config = dict(
    n_layer=16,
    d_model=768,
    n_head=6,
    n_kv_head=3,
    head_dim=128,
    d_mlp=1536,
    vocab_size=16384,
    activation='swiglu',
    norm='rmsnorm',
    norm_place='pre',
    norm_eps=1e-05,
    positions='rope',
    rope_base=10000.0,
    rope_fraction=1.0,
    qk_norm=True,
    attn_scale=0.0884,
    bias='none',
    tie_embeddings=False,
    parallel_block=False,
    init='normal',
    init_std_qkv=0.0211,
    init_std_o=0.0,
    init_std_up=0.0211,
    init_std_down=0.0,
    optimizer='soap_variant',
    lr=0.00254,
    lr_mult_up=0.823,
    beta1=0.95,
    beta2=0.99,
    lr_head=0.0045,
    warmup_steps=126,
    schedule='wsd',
    decay_fraction=0.581,
    decay_shape='linear',
    final_lr_fraction=0.0,
    batch_tokens=131072,
    seq_len=512,
    doc_mask=True,
    train_tokens=780100000,
    steps=5952,
    dataset='wikipedia_en',
)
Each number is 500 + 40 x the weight over its row's rms, rounded and kept within 0 to 999. Layers, rows and columns count from 0. Numbers have three digits each. The size before them is the row's rms in percent of the matrix's.

# layer 9 MLP gate, 1536x768, rms 0.0851, rows 546-570, columns 384-575
103:428573493458522522559543557484488492500498414514517560535493525506534534506513475513477491524499499491531498530433494585507514476484459535508444500491441534487512510544529543475541486515412578458520496537456535581547466506456515523522506490522518468567597555462488515440498484512532516523504504499472498500492458507517433513502552488545448437428479458412555581513474520462491480512480454491580502529495524489637496559461511484518492501491466447469477463539538495410454512447471510510622496462482564536399424573492460537557480513554527467528520521466524562528529515639593497487
103:515440489541522544495455530531463501493530555507519539419489531449414488538489476435512506505510466473472442591490493573484507482569473527485461469452536494528449477498507479528451487511462550489387525429515506483535469498520479476484473506556455455436473466539506352525454462534447517564506538493437458475462544525398508521525561529477540464489565543476451469518513498509464537456497507508547495522490419513462474470448504480512523475421514477461510533505508458543477435469533569473453470563454478460465542486565519543522504522427483509524466509499563483491490532510469483451
096:491484507556486507511526441513560542555480498493529474497493403460467528511475448541455504499468542501536489527524491522500409533455437483507548530530539463542466515500549600447561511464473480492504495514494517610533548482482519539489447488509535522494488551492539529463466553490462554492494490481477505392550577482458522505527523425514558509469472492567486444556521476479552453432538502418492501478533498475516587435491521547408525513482527498488523536537547530595502635549499494489541565561494457444534473573509494458450446510520477525546470503517529488514482468481521538499
103:497521561509391497482513534534427469413473573530492490494469561505510522456519459554531505508499513506470500480494478541512505493537502504538524421463518531484557416504532526489514511505446504451514487470486566443398488469517567494517542459551456513504553526504524436490498509507536590465566518464498481525466511527499533498421487469511437465514560580595536498505518518468533502542512515487479492467451455492519518493478553506406486523451463517563530500514501452403512516480443493540496537485483508509527544507544511486477476507376524536578429550437539486571479588449528453496
094:478423527479515496506448480439459554512558445501533510534460480515531434572494511510440515488469469483503472567496484556520500538429498538479553467517463449511499553455544472496500546460428437517510444516473487474502548491521458486567512531538518514504458442550502536621498407478460490546489454455484498551477467495489461485468549520605505632443542513493498473439511518479447462493504455496505557548532603545533580536462517472466408549450483504479556517460558460483504464435509487507439509540513573474445454472530518498502551469541466508540465513493540443518535451478510495525
100:466529557419528454484443541485544463523534550455460471547531440501505488521477502533548494494612448500499489522585498541529503513448547456484512523450465537467509482493417470457452526591507422459534510523507504531503515494530480533533553544533519490473528481567473477505455443437466548607469515423472441615513554486448518469502542527508469514502494561478510491569564504499451513467395575525483602461483467489491385558449466516409502512472556474547522542503555520505540497563600496500460493547485484558499436444473494500472495489478482515506560481485509492506519501490510503506
107:527470480558539500577472469485475472486483514487505494471448541549445512556413548521530537486474441464492574521474501488551411436440490492526563507515508501489559478404393541505497486464488526536602487549531588532518476491523519508547496521548459465511478463569539545443491506485477498461491497559428524534547562524547481533568545523498539513492571500432493494519493417519440488576495498479504533470538566591564557583477580497475503478489499500544546482523560537531476496525554472505436535469532448492557492493529536524463453518560413536486505583479542474578522499500496480447
105:438579538571482480486499484481443554421537498521520558442486531498494448486504448467473538508530513556457479461523518593523478537515549510510482464522466504472491534535437495552582459544508506500569461459610469539481474473459472576461500488510536526542536530448502543531558511485489528465528456496544428547509489555501518500504469498534501461479506458471557514541526517514475530470482435492572462433502498595450555465540424537523498422530411479526493531508520395528518496514514536437475473559489503495558499520521505568465502532527438462501466468552537470461494529506497450441
100:457524510538458458524541515490508487486459481568495473441475466535534474522542487484526520507526505518537576452520502483517535483469537486475475480547492491483473531489493531536527466397602548475488535487461435495439549451527436486479508496518538494564539456497486578496469417563503457505469490522475552521499418508545446508472428480489510524497551564506502422495526512604504580521547505516431446471437494511461494543513484457467487463477485436500487466526503394546453447534536502544474459436451445479501407445505563507452463497461485454509570533520529473574517494468490476457
098:504546502556524519458556518540491515456498421520498530494442392452460508533486517568487529513527489445514372502511495466461554530490510434532500521494516490484474450470548465515509495469511506477513547475528534509481470512458510527478467505504565495504515473434514526424417478456559430577537492437393482521505535531431535486424499529531472483502542499525494457515443616491527499578525509575509475543486507539522487499527570572532559454456484440502517525455474514507439527463560497487545595460398505425522493488525476448423516477445482490472501546538498527512447501475391505462
109:466433430468493421492496538508506436547439460428584574542496482489475476541467520499551487477455448506516479528507501469507497464486501416530507496461531476493522467497384540521468490550453485556528501472474505509474477521609484535453594559473465469492535536527513545496511528537513455560583464530515486470526350510503491516443470441479484520436539620477501499511478445488470509475515477488475541518533458468500506534443437421426542494512431490491492481539445504499538504460561452466486513575496526508477476494519467493439475508475491504444496511527506547473478451508513464466
104:487557520531390535474568476524474469482467456536549567531556520524443427530560488525498486539543480501472525513467442471517522441476491486485514459480520559480500506506453440473425517469514482482511429576469496564516444478430528517532481509457453491433367495511456473489553471453451459459525565521537509492494494575571493514582498536525513441504464455534573544414531552514471499536517547481494504436469483401456453486503471530522463570477473501479524557513502493556529498515491554524526484530477544540508492491504481487419468432497590538457463584513493551433474564483497415553
102:453510451504467477553488586520504475459529548526533501525500585541459484519488472468528469554520366455420517511470521469491538557504505467508529478592477499515495480418486500481441536490450448554477512480498588546498534475535407455513489410491533450533497474501496496509407449500514476492465459407530468452527528498474542528433495498506488554462461486446518499466491505524509603408535529583573546530452487511498465502456514528429534504564483461489547461534530519498448523478450461544448501519506509526494446511482520516526550507516543440490511525495472485535515570458482576544
094:518463552521457532565531471444551533478504454498427498510479507526533517456508525479474494540532476548545510533551531436376493543526462517489507556554528493545435459518466529452491489523530510477500469490505414551455476430450430418486564469458505582484523569423534458536496464472494502423479585491531517447599574550481485509541573552507478448460455564504512496540445448527509508473565439520508465492523490540465526516540474451521523550546393562530503497544483481557491506486559510431498536464469477509554497480479482488556485449518556437471571451569473562466450544547452407514
114:490524472487466498547524551535497445500535517484469524481553493503512471524489494528462500476485549487458479444473529505465556511505525552514481498490515416446515552476501533563513532450547482632509547497457534516590538486563484497472530500429465478505466534541415519510426547456455468521467477573541500517529488452554437484453539429466553470462475574432509524447472503463537545468462562545525626551452452521553497620540495489499516465574450568504480486553426483513493492542473463501490469539439561537490497466516551507583526507435536503540548519484524527451463534421414402551
105:495540548515581538553479550466577519537547465497534520462516478472525508465432446488531525497511471427424471434499485510497517572533521558566493514502487461484514513443486563478460485559483405533517529514512445467542550476512485507487521513483447523461511533606505482553518532545555531525526471385520513448616576481485518513507481488523528524548553480565477494489532554556532501560428514517524580488512454461484453566465467493500451436538539450535585466503531524504539496484504472491513478462453452482523516498470454500503525475455458507529523528528516523521543551531491478526
101:500529501515519432477462583503525459475488481465436526491526494569522549453471430590509543561377511501506535467540523543541511502474508537505386545569486593568491445549524548528436532567526528545504491490521484495464448480494486448611429513510396458518471487563476561527538559462447527500553516512501474574462514518501468487550492490545513534512535495479496498486485427499444488457485501562486455524508484519478522548501525493441471522544417540473505519533454547511423393552526472553465463470476503492505492514467485524489479517482524522494454466537584454436462641453515479489
101:445479453473512469544519436472537528518491524499528426511535480497418501521492513437590490527503533453473508599474579573471467467456544443526476591520547603469549492479460547534512433476464505404483413574427481505487550507512463560508495520521490471550505455468421501540461532431581436434436556483482513501511496591496511531437558470446556530558497498514466469461498578462467528461547484533432467485483546580545521580535519481520547519470434461540538495503497485441492517492508533491476555476539514554480512466562491623552463529477559521506501440500436513468502508507464494476
100:576519521526440531439401511522453464483467530514485548501438460540487452523471505491501586423491474503450475504490470502493541475512496431496476509551480431464541472553495501512468525542538459522479512522568559434486554522534492520463494544506475433537552375548533451474582418474464520502466469463508556548552449557478502504556528500494569455514529529533496510499505452452470542527532581503509454451491482571488442460418519521512468438532549469525477456443490440473498497416537464520548490528585464395494404510572480467519554565457455432463503455503510469487520509439471513493
099:464450452565465484492521486515544415511519528440492470509517469473485540546456511492499533484524460469438473481512549512461526493419501456507480503486593502582531462517477471521498578444519472512522425473469467529442465483492521517529559521497496459414504478533499505472544529537474551459482536509493539512486561476509489477461434503487498493518596508471468519563537480494509472445505546420544459585462515531454492487556485492547530518513468488487565530511477564564538529533492456473455549454471452494487509546489454488484492510418448501538481558471504551556478497485519519524
099:554547504533424519507512559499499394475501538430454489525532494496506519564464517539530531499461474563465484488519509518487513492605570522452478485518509480454491527486417559567444496525511545484476563449444505578374451495511512502514422483505519436525493509530431549429518459492480477515491470487435494548483490506488452417482485504580427492515471540450533489533549507485510483554550508402440461558444538483517508558527430513426536508466539465567531483451549439482509406499568504477510588486496539566494532496524487438532478482453583424523421586525496493508475561518455466569
099:488418518549420483423525473452559470428508457483443553500557405519520488505487458495461471486462498511509489480422473401537505566478458486578538491475489472460596467421518468497445533435486447530503518526488524483498550494558444461430466477476562509502518573408537455482584514567509462545508575440434529458483493486529522458454578458502478504487424499505468449483442481501518502560444536478513501518485537568536464505465547526494476513560518529445508502526466545522503519470507471530509449550591433490510512528467481561493472487482459439440507478536454505484568481572490533493
093:466538525503473481449468514535544502548561529490503458577429470502522462461574501488519467477548497540529570460457521461510531498479471556465435478506459589502519483506505494495479549584527576525550548515493438547473468456570529441543452557454428563496504502498436612507516539448520466464538581531492501507412501457473575461497451356491451509529488492543440431480568471513570492468486517467545509510481484508423509568534504519449510465554501568463538396509511505532507507507520444475461449362533486466491496500529561498467500538396493497436485493534483507489524502462520485485
104:541531440538422501492503476392521456409479509454485457440459461529501526569430459490482437417502482474474461516501551439471480484498528571481481496472434439481519528534552471449501529524482535485524484506446468453540460550535513488436466508526502495478499578520520504537567493501492388492482469500511518468516522505556475507484518373475524488461539493529504467520463496527489522462516426469485520492614458521559452495490455574480499494588498445450497616438421494492547463502461553472512551468494399471497481425524483540528438496502473548471540432475506577528480455474539469513
100:560535538510485482477476460492498525521456494448474515494479506522519542525472532459626524509509472465538491541462504543500520447495439466492417515434475496502481478550519535475457499449450439572493504540579509504482515486531541467414559441512523520536569501442604482508490477545523484481443408589431398530475471499533465507557449512507456492485552529450488523467537515499524554481489510508511492502577483534449501539539571508434521570465589466523510487404465442516507504471579491476539501495502520443529480528467516437419498520574539451458543506482463509450525500512489477529
# layer 9 MLP up, 1536x768, rms 0.0893, rows 546-569, columns 384-575
106:510515435576473476535478453503521461511462459501484454534526577516510467511437511484411522398502441513476537471557507426513538459494532538508532482502488529535476525452465483488533530477539557516504478451539536427449510539561458470538532518495476511541514480551552525531450523514432504435592571460516495578500476478540497509460532471520493525517557504505458553460458452557501533571413515477451511451450503498591535501544491498470484473484514462447504502510495459473480510508512464458461490550514473549500467467474579522541421497514510550398532480534442488506546430529532563539
105:576480501533489514565484534485532481499525459477458497542451481490532456477520515471494543496447510578497551531499521486452457487489444543530463464511549440505502401508499484517538510548528482522582466509543496484498491520515466513594538570472456446445482433547439542491523491508507512492444501549444498504572594561488532480600496473464573583517525493488529529514584554492446497505545437487592547495501448425470485519450496559502491512436489501453506548492532434531487461537464490480507443540501562500449494565466514612555477487519492497559513543460561539590455516538435395462
100:480490484485514469503494527501499533470430503512507445495528555438497502496497470524503553551448588477521519521555479477481560500564414556469525529519590524578515475546507561530459514485514500516458440453458442488550536453535544550476504547480521509425511481476539492457367504528482571413408502534478489546469489581401472515507538518499487398477482509540492488474480529379526479480508476468544512484487509510508428515577483564520472488588494479423547497520480515553501463555540589520494569505509511572485574467526505472418460488478396575432465537458509519526529492471443444487
101:448421456541449447551519570499509499494466446460482526518470596460491466450504555471504440456554510465493515481397499495533455455497507534538493451490447591489539445519501494521499570441494533522495454482501538515484536420557532492452625491481479489477546499496516508464472520483535537454494505551451406515519549501515484460473585473501547522499505520475515523518526481490514453486469505548498447488451473464496458551466574494464534485529476468538487476512470515472571409502442473562413513445539480490549481540548502518477511481428499456473457545449561506545551568505482484444
096:588496563478511482525439486496428543481515530436499439533484446482559572500434491518542482500497503505615520503512490435539541546461463484475566577574492474489557504508506513504511548535526563519479527478469416494516449584528400525449503498521590442497477531540490551550484460456500463543490507464477490531486473504482490400530504516540507527510461439557562489445501494518527520519468538540579529548472492469516599462500482481465527585515497555584459521585560501454379441514514500492466481555483494444462452422507542525548502521498435517513554519500506489569447419471553532500
103:565503509444542483574372583497452457486516466488510554518522428477538503433495531496527489426529463422467537441493499467437534477392508513534546498436523553496480459470494487463472556540511477515533490491518498414531527495399523428478458505400439508531482509457504532567498452495466563426499523512449472501539522425448457518428537474436480497552485509426507449473496516505493506511475492488479528452545498445454500565544489497516535514516499528426531484507513547466441486463476480488468407517457458523526455527475475478500545538484537534491548467450502466519543476581525525515
108:568426502503544497520536556472480542475541517484513497471442501491446534492501564527476450546485474508454553448498607397584479494492521533587471498453472553490481556455542424502519455453510486546584471508498460527461498538522493440553456509448526491465442527484524504464449500540509525517565502502462525484536555543489473514505563481440507498521484520450452565453503468515568521472519438569535509509487581531518522600511541456523427473490489515529521521540543598497482448523497485434528426496504490438502482429562454501480487490527414458527489553559563458469512476430445485437
101:483479529466527444499477485562493473394546460483512541572494498509446511452528628424514497506546572448613467544516510495401507482481515532510545481478467473480442458532495559505470515587471480507579514458530564493428529518516495441491464525547502501462463426509521490515484444471482454457440500529571482452415535473569478530454435441488472489488457470515506554470502568420508563539566521489395485483531481532513537482508461484576531504506454548419468468478431531484571508457496537461460551476520475525516495533489513463495499489536522471526476533476558569508561534549535515510
104:513517493563509472472463504525430509541517419514463506480502546479500494492459500549540503449616436448518452517516534505528518435484501452476543424528491495427533453526446573587482574457531491455483546515496495553470510537472527457525490523518485482430535457497474465499455495519471547409492479505545569484479493525493486521539524506503461491509439565489503486500462498450460464519549439438550498525554513485524478471434465421403539477536503522429502515522422526440479538525527497470505474520556582546528435566487485570511563516558559500500468545483472450478549506477465515537
098:576476533457497456464528493532516395559493480462511484497533511501457494451536424448437526511463541481476590445471436484534545575445519425465575454426552423532490578463478520416442571470508532565497516433450483497554481512535521532545510412464490487486512510497405452456480530501496512529483576519528531418577539482461560480492513482501506492414485485475488524499493480564470518515508513481508502578457447523477514427524504489466459547513528483441470505528488502537518480481494577484488551496510500564505526464532560522498462493357494490560496532548578524493564526525521407522
112:508512561535532570423475448511512553456563526586444594468475534589535511455496468507552508520587539534493467448495480542535528541472538556479446511457506446499465493532559452473454462480554570516463513525544522537529514461476477516542443462526479497569466506475529437474471474427557505510493509509510522467497551474476550513558552576518572484509473434552472481611462535494517477455504564545437450486528550509541527475519512569531473508491561570490492522499576474549506489503456503585429482425607482469527466494491495531453454505518478525527536480498467496518539446550487540497
100:540464520516557443586519540497468468519496514520567480510455480522468523518446493539513531513596474465436444513508470510413548512444446488414468441493573501500536547491378475530541574459545465462511517525413484499536554487514502513455520503491472501504543484505529450422529472472398471526482461499494534514501560435501446514448462574518528503541485528466494534498514519545494498438421471504468549493461521461509457500540466510542498553486540443396580512544490611494576420477505508494463464501560521517421488455419449484399484455553508479542512477530443489470473488498500480553
102:564507527545492468512438483462502515538573453594439536461471480484529475504450453461431479567442495455465507513522473475502572474445530498487587463424472540531465433492503498395532481554473488560495575462511527536576493507392528532536509521471541516481535496460507506429531442519472603510489551463442444444501412476473462497473513491483479533495410464482527520511554521521527530385466516470467451463406508498489506517531561541526495551504474499500575519498417475526574482482494461513521511547504539509569481472494542485448507528498508466516439473427516532525400497473564482502
100:498453580481559558511504551479465453513490468508497525415471478493519461519513497506490468379382423460499477548486457539493526515453463526450447504525469570515555471452475465444556456513455596515554522604475571483560461516535533548528502510379471413514453567542528484459550490512492515520531538562430466527520453524491498531528454489476461511520472524509515467574525488490523550524507598511458520485486501483507426471468499477585462442526503494527553518513492553556516440500484597503474490567526502492495504533477457519529575522526501475575468502475514477482603539510464528522
113:535465457563452479534433462492494384517521497458534475528510488485454489535576471572491524571477526457503573469528460491539511567502450498502460480502500538509555518487471473551582445556468525480476479445539447434549535487528490537443496438487520506499485480540470505561524592487515509431579526436572523496477530459558494548529506495463584502551531558454482492536483491468513534533538503525425466514489459519455507490479516522510526449526500544410509445515536565492512509566403471535552498486499508490522481469428459522527516457534425502477477504512544459474515521441472539505
103:493562536525477449563500541490491429519410467526595488508457512436566501506464573506489466451510481504461544536496464481400463549515472525475486552565507572486535492469516433523443497511516456499502525510542582531478502514512522520570486532474554552447495508496505454540500576581568521482542450503457447521579504459495498472506522494568487507509473538518505495557457441583508504495523587503513455501541464520529468433535449640502454524585526458527511589467421519497516471516564605458532520458529482453545499464479462488521601549511481471425546446443454515468480535535499423554
094:514464548455509517462506458538413490526569485514494508544475466540446448493555439516439371421542467577427472490491424532486540508543404480501500584476537457448562518545484524505537541445532510538494555480474535491537498584474462473442406507496539492441581503490452498488462478466505485542471483476596472561518525496446494479483456518484484478506491558549517468499494528504468477513444504468460436474505526509481501544541530478408538493521429512507436541502567490506516545516488560518508525522523521471579475486571513517475497542487505473572453495504490526473512405489443439482
099:452527507511406527502586539493436486472517499451521492473505496467448532471516484525465553502488531544514499452510581541519537485530460459588513497523503389481468566450492518490492429522497513565486478471563453467466502521473498525497496528465594495531483417492499491407507537552500571477436519573528534479591477457584510477560414475517456509490506515420471537554506506527529455496395493544496562531532543508516535388501494484471469463438491512476454497560516489482506508523542468429468476529462479437507502550494534493503442477552508517501509555454527484501461455490555545456
099:488445504530526503505389492498527557485521480508429536539442463501487473450482538473492483482483528578530458499478421493537468531487537546546467475402492503458544527469452488489506421502556502557551498475546489470471503574503549482511522511530511551513520522510548488480446427468482460530567522511505521533524544553479504488510474493504404469505527549465553399464528448522442501532501557455511498439417447462545500477570454563570443536428513499618549520455504525529441526549539520505392423493524517517551502504464485494490440487405503467510519564458489533549571523561425471535
096:530476593437556510343524491506485621502476500504518513530486409529453535488505485390503490431543435509487547494460501486544428495489504467477474485590534514458464501475472504528483535481503505470520470482538545523436547566474514467504517514567489564474473530462583495469534490537438426495516479527407459422504503468480508476514469485499458486554505548546452521582512510478499556464418503515542520484441508499427540447482488558511532554497518489539484485498515484454498518434515490478589523488505502494479507502458496493486494531541455542556546532428483515422449500543509510553
100:498567485539463488478441483489509515419483515503447504476548573447504476513453470588469515495495468530449530523497489499463510589529480518495516508502508537522438540468389485439492518485537560547538528511505521429521496541507461440508478525518481585476459497450494440510485519448439523578512531534466477515475451498536455454550455472482490546496506523470524534550477498466523450517471494522502531490512456478528498514470511483486535518470568435472556492410529494495570400527450464440508445513543497507465585537507521486498491473499432438529521534493479472531474488395533595456
101:498598420462519534485519517541403516527525498488546505463481533460471472531474503539494465502566496536455529510528490616463451547455477540581507448475552517499386532537497587447492473636459465564479536507512508473481626510460532505437457596518502480555524506587544597530534555488514522494532484517456465505489548523491492531485557558530524529530480512520508508536502542520566530511521481509478495452504466455497477474461565530484498532549370519531515573466457514489534503464454470496467415454483484496560448479473444483554508503454439478578498576453539508537497562581491484527
098:510476506479486578532471480491477470493481555465532493450530465449458609515417505508466459484480551515493484514501447508496544413499446448562471453483505500557531518512558533596473483490463439509472500492525547508496540504458463527467586487494555508518520536545512441448510535525451493597474472504516512477528519484443501474418540500491534493536510494467550490576470458546485470555533505479511519531546480457615490477488567508473479517542507466595442519597546497465413491452545506488525553489522560484497511453550454461624516521490504535491494516492520520558512548519521479531
103:501430511504425475464549509518468538527439486477504560563504519491525508504447502513516477445577535525460522494496450444519554488519495475446526438511540506486482550537500527495460569501505419550549476517541480464553533470406567558427556532531498506504459480511523519399458520466561435545499451452467507544502423507532550503565564559499469541495541474533499503484587512505471485486426511491508545486494493554472542479544502520503537478413496520484522495517493495493494439558452388543567539497463525488530459502612488502506539492528442509542451486498486488467557509605566483455
# layer 9 MLP down (transposed), 1536x768, rms 0.101, rows 546-569, columns 384-575
106:475457420409488489496434424538451549477515443487461507560530494487495480470509454508544485473537490533495492474559512553502552497473481421515523528497522408396477493529499522439538465514490643480522465526514488593508516524495439559467510462501500472538479496499427492435501523490479489463506535487481503506468489621469475520443533477507498512466495478541556514469515550450556501505549458532511532524464540403465454520459515491521545532518435496501453461573578482448461475524517526485571530459554556455477418546511494496531519505481484446491480496483560513543562462560530483488
097:542463516520461476479450461488513507459523502527377548460513560542444503502389509491480533516576439498549483459445429469520452528494509501481537485509490470535552514596572533444428463468512549481472523507486606482489529564502480486502451464544477501557572466477564507480532444515567466545458483473551520476443458519486487512476530439519509448468500569475489524507531462474502527514447450546523541552519495474525506480538500539485540409478435481527568470489487427487482505540456447533441554455537493481468545482466431499487504495487490535500493518450523530484584495478424508499
097:484480530459558492472465503453529478462505536539543480533472513469445477453483468496542493451505565466541484464514496466468467544531505543548493503500561509589497481485465535527465420458470471468518564555508495570472464485500494513463554545471554471480437432509487489537527482533489468536469503578495492540408435474462498554540494516480487480467529505579476495492493583445537475431413463500572461491506476456555597489532470440416429476503487463492553542571507513551469456515565439519466547484484479524515486525502516496506494449524495544554541476494541579513473423500547518510
102:493492572497414579515482537523509484472550507507462532383551462586482505430498493430524555483537502512469505420576481501505509451546529481522490536492526464445518463504564513494480521542508554483517559493470453497531528421484466490521531548463455490450425458524471537509485537477515457463500445517441425484480434505525525464485453474549498536489538506506509497474454516484496488562549520552479456535436476445536519578463542526445482493456563470493537523493547552524492401447380471525506513453436451519569516585467477526511506491449494402515474546457541472570523480484592538580
096:431561473553443460514537469565546446471427507526471533527558545513506521458443511466535443524537507525434583534559395519485483461468521471479490457494514480542478505492505527427487511488513496525435466433426408410478538479498496494484497484511434502542557503475471479513463513458477418535504590575504446406549548548502517492431489508446472454554518477538494573533551511491523490492550485550571508578571443469477437545499500528470570496423475496534477510551561601558503423575457562560572567478475506472515471470514466500527559454518487492486506518498434481479520454516514553444
103:521479465506531502485478471393528472422468513480491487514490542464469490475498529474524518509551495517509461505489495540466507529520523459474515454509493572571454496508459479443488556450459465492537483515498462541379612473507521525462521543433501475413533528536490538589478560525532463546499520467555546503490494551451493434547439505492451508454573516483544496509470555562450503559474519491528487534485432506438446472493460511610490442482523423530531464530501497526505449589464577537436502632465523475453470502523538496489504528518513537419473514526491538469442421479506469506
108:440488485488558499458484424496484551469531504538384462455541452519555443514463464513492470523493453445559511485527512478498492456525544521520471515481515533510464482465513497415520510528426486536437458530486487491473486486499505526505504521492441532426545469502433515483447513505491508452547417420479438419384487470512466436553482475429513492532484480548571475550534507499543462463553528502513512511578575617485532546520538566499421496555500436531562464522519515522572488556581512478500499499514520510418583452487521475513452479472423474523490556509497434453489461435441461512
102:523509488533453456439481514525453516547539522529439572482502430467525515493522517466521515481442515499462445485480545469516450528497551497601486515534483475472474524556525495512532453454428513556451458473580510522417462439497546564524497529551501516488485543505468453513436522432611431579496564541497499501456533473497561502456489506491442451541462545474468502410440527584471509575500488527479507457456413534483539500519526523467540508485543515512485552489507473482450483528458540465442483504476552479548550540478558585507460527478522510469563517554521525503474484483551517491
103:440500519546450537551453493521535539590441473425447467498577524528483545552475536508452504491515521495510413517475509502423593524500530456527591498495539469458472492530538522517517480550498495532539496509539498482517528536525443520521491482520569460423566480460556471469498481461488480471588568508494508507438545485497525496507481508516460501527518520512547402491466504555518462480499511543512453505519495530565455509577568469357541540518500495483550463487542529435467463486563525509491479474445495464497481450530593449560475524506443435418488518504507516478475487521520458534
102:489522522455493519447430536487485484506429471445493490530499509514498570515509510566483434446463513540586556475537563549451545506525481496537513479488481594510521505486508436407387547430516548475489484507476441528548534504560518484443431442469510512482501533509489471498429433523490556563477493531497488494564436467471531495518447459546483495488523421491549565469467505543542509497434544481499540515457519473463460511532520580528504496448505480466447471568472513459460486542519575488484460568461555452487497454549613485518543580504429542480542499496508555418574522583478477437
101:533550462475485509488492462435514481536482529567456516453490510484460519514462516474498497517504437473509490505525444486550537482586549600588472473499504452547512544444479509494520485494512463576454551526507480524519486416474525498510405546568524520580503528513450503520466498472486539431514462534509493509434482429562521500486507461544501435514457502480431527531431458534504467496500521502362530497498514561527512481531545522494486501482516483474510525472406453530487543528472511539503492557496529499494575526524441579500438489545455515560568512533470539499562487494566482477
103:482531501520482554527541588533439473502437472494509445492531538457498463485453474520544469532583483549474509507527556461487475445458519504404479466479516445558483427516470554483488545535486570550516486495451476517498521511497561543482523505497481467447480457484475477438472419495458435453521389571502488475545488448512525569477457489502526540526497514492525614516473536488551536514438550528403602541535479423518490479532462496541511509456433459527568509516539492519474477452468535545494490511491535478495542415462441434336542477494437509447466516432475491516410585548508546529
106:473469538449528469484477527465532521538552449513501583525491522458455502571482456445556517490500489399473483513512489482450504528522534512567557530529514452466499551555539544480548505535486547542526507480483504477464447515478505527550466442494534471431463483473442603460539538528583547464492496460588489526530451526543515422430532451558500427502517535511569521486495584500544571494471463499482531528539546530520516470483473486464499485458487519487565475453511457520491439443486481474554481459502544560536483521508441490498437486494512447507507556524573472486487512481504548507
101:532512498536516518433481492492525503541530525565519495515407501441535502562591536469519514544494504518509524490456495463476479512468509583486529492498499531440441474555585480496508543520521606451424507518449502490480468463487531500513526478532434451492590486509631435459521500545496546541472502546564531470544584496486499475508509480513578438513513515510446473420510509524482603422488487464535480485508485499477535492492475510522448451502494528501493476563548567513514504552415510480453505468501517534548529405510508501493454470429520583472465482513495512467555576570507488504
111:521544508541504583439541538485508424481498527451491570523439473480518449482520523528500560533466513462501538549519472496443517534503465452535527477516450531500528497504488534528525472591468465467540520430555502465487530507468510541417434557551493458496463470472464481507498497482492465531513559505416535522545476529522527470506488474492484550512521457449518501511469511522534464526544482505521420486476492490534515452450496522498450463524566470559489448477467505404525454482517451520524487476505454504505488581500473575529493537530508532531492485508553448468493455535474410555
099:518512553468516505471549505512519541492438512518494483416471503476454440431474443529528534466515524545469552473507556534511469584476547494483473554530531558536490490486470475436525522452448439504520437462549482522499492535435520513501466494451473533540519565510548498499496512448513484441509503549488498591524545513527458483517428468543481529458534454513522484506531479507586507501468479458547544439472468444506485514453496485493516486494527495541490535468437503447512469510587518503452510496555557501518521520480471532522530513541458542506453451512488445537513530482530441483
097:458491550554546469452532551534556467517492417503524485496466465516500482469475468543560467528526509505507579488586524557504492551498539563487473619535459464507555480480498477509495467466502553445525497451536510488511487421523504498435479497488500517536415506490483508541479524516469569430513488597462518559463414447490520507481415489425560519500482485522499497523548522485525481486510497492494505508502495510491475552494573550482437522531489577507501436393532508468510482478524520479483510526525527459424433492459502547459504358494495411462468473512557468403526568533498510533
104:521470509545477506486494543505472531523459532446556489525533509520529528478449512507518591516535437543447471433528520492521473489466384523563507511534524488456499545459425541478511510487473461478512456513562485434419504538572508444441484452451527547536460558535476531484452513430509519455471492495520537502564501465502458517501419513507507534526539494513446506531484554514499476543476499547522479522531468493438465467495509506501499450505471529505474512521508481457508553489424432504484479383480439477488515520474517556443497445477480451485463527458491436490550453574507489518
100:534467490525480486507444491473564488481486509494496416496500519512524521509590526471511499478530563512514476474495521488505466461501514532462539539447508499504496471454432506466517488570438545553508491495448416525459495519549479553543513495568525558582530536505467471528496499465479512504534502500532529492546580472526517487490529499517493506607520482533505499472469465461471461539522432551522540538466457471502515439578529518550447427538505463492555404493448411528460504521537468502494467434460514561586504503476544550539505460451417469565496510521551528497533430522536485521
098:505463539545566537477584517514532484493437521541567443440519502432471491512551553481395530488530476502511468487492526407533467557513541484451501482512482459478558456459558530575555479527541527513503469542461550562536474482550520477493516533487499495477493571506542542513542600529558480500472505550447432452521527553517489507534459511539522526544481504527493574401538432482472486476507499517517492515489491496518496535496492466553496568451476546511488516523524491475463445489545495465459451471455488541545536483572586483505517496475439487484511522464494447552455470520523466516
101:441503452511473410550418524596464497497556518544504519583535561517505543564561561536470541450505536515454471559543442528479527490538507503503443540418495586512504573525494484476534473488488567528477519573515509490462492497593482506511458538516501470498458519493460538508517555443491515480471511525506461517566486493514442474540535509478526452465470490489519466499550552471506513483515514479452487505550463542526513510515501455481569509464514466528518597486465495435490475513594517478556512538549472426597513525570482536520474473499487533539445525505476523503508531457518534522
102:408572482566487558473439497499546459521550493548558500403485456500505521550509471514484519499524554458512505539482566540506491516510468517448488494508478482477471437568500529509522556461519421524474495491464562512499595458528553507474445515561519519538590483519502527483519477558530569462464495427469496523531533521483543471479501474526499541468540466431492503500465447471558463498502493511494467398417487473503476566478497422464471514544457479552535486523504515495438407484474530491549478470461507513512537559546451511579514513458490470531499463501509486523520467463549502504
102:420471470502468554420527531431500484499505522503497540446562500512532529485429530475480494464523555450520452551566505531459508399541511489484563509467494497485490548505536544413548515528460480523459440440515478484495507530529482509485524576496479524486522534471534458528491585488431546452515535468474451486576475446556560499481490458475568482607542493497499567544507499557448513565526543493500451590498455509586439501515501518497506456506549539483482499534460476579514544590452536479545492480484519531471486526506545525478479472510477485474496455560519529509478560510505542512
101:458531443495507511507542544452513441430463506503462556497456445481543520465476522520519534488532533508569531442509501446530491485482500488498496537505511456493481481447479492431525486458547456493518492529485555568533539466540534456460511504437432562496374476508480467535456525501497477510437470511488489543502476476481447535495495438465486505548513529511515552463505501495487485476530451533545472533428485563410556494438538477467455446471501541495484537487480480448466550384476465469440554481451546493545534432536495502501580520558467518470466498505480588471516452506541550502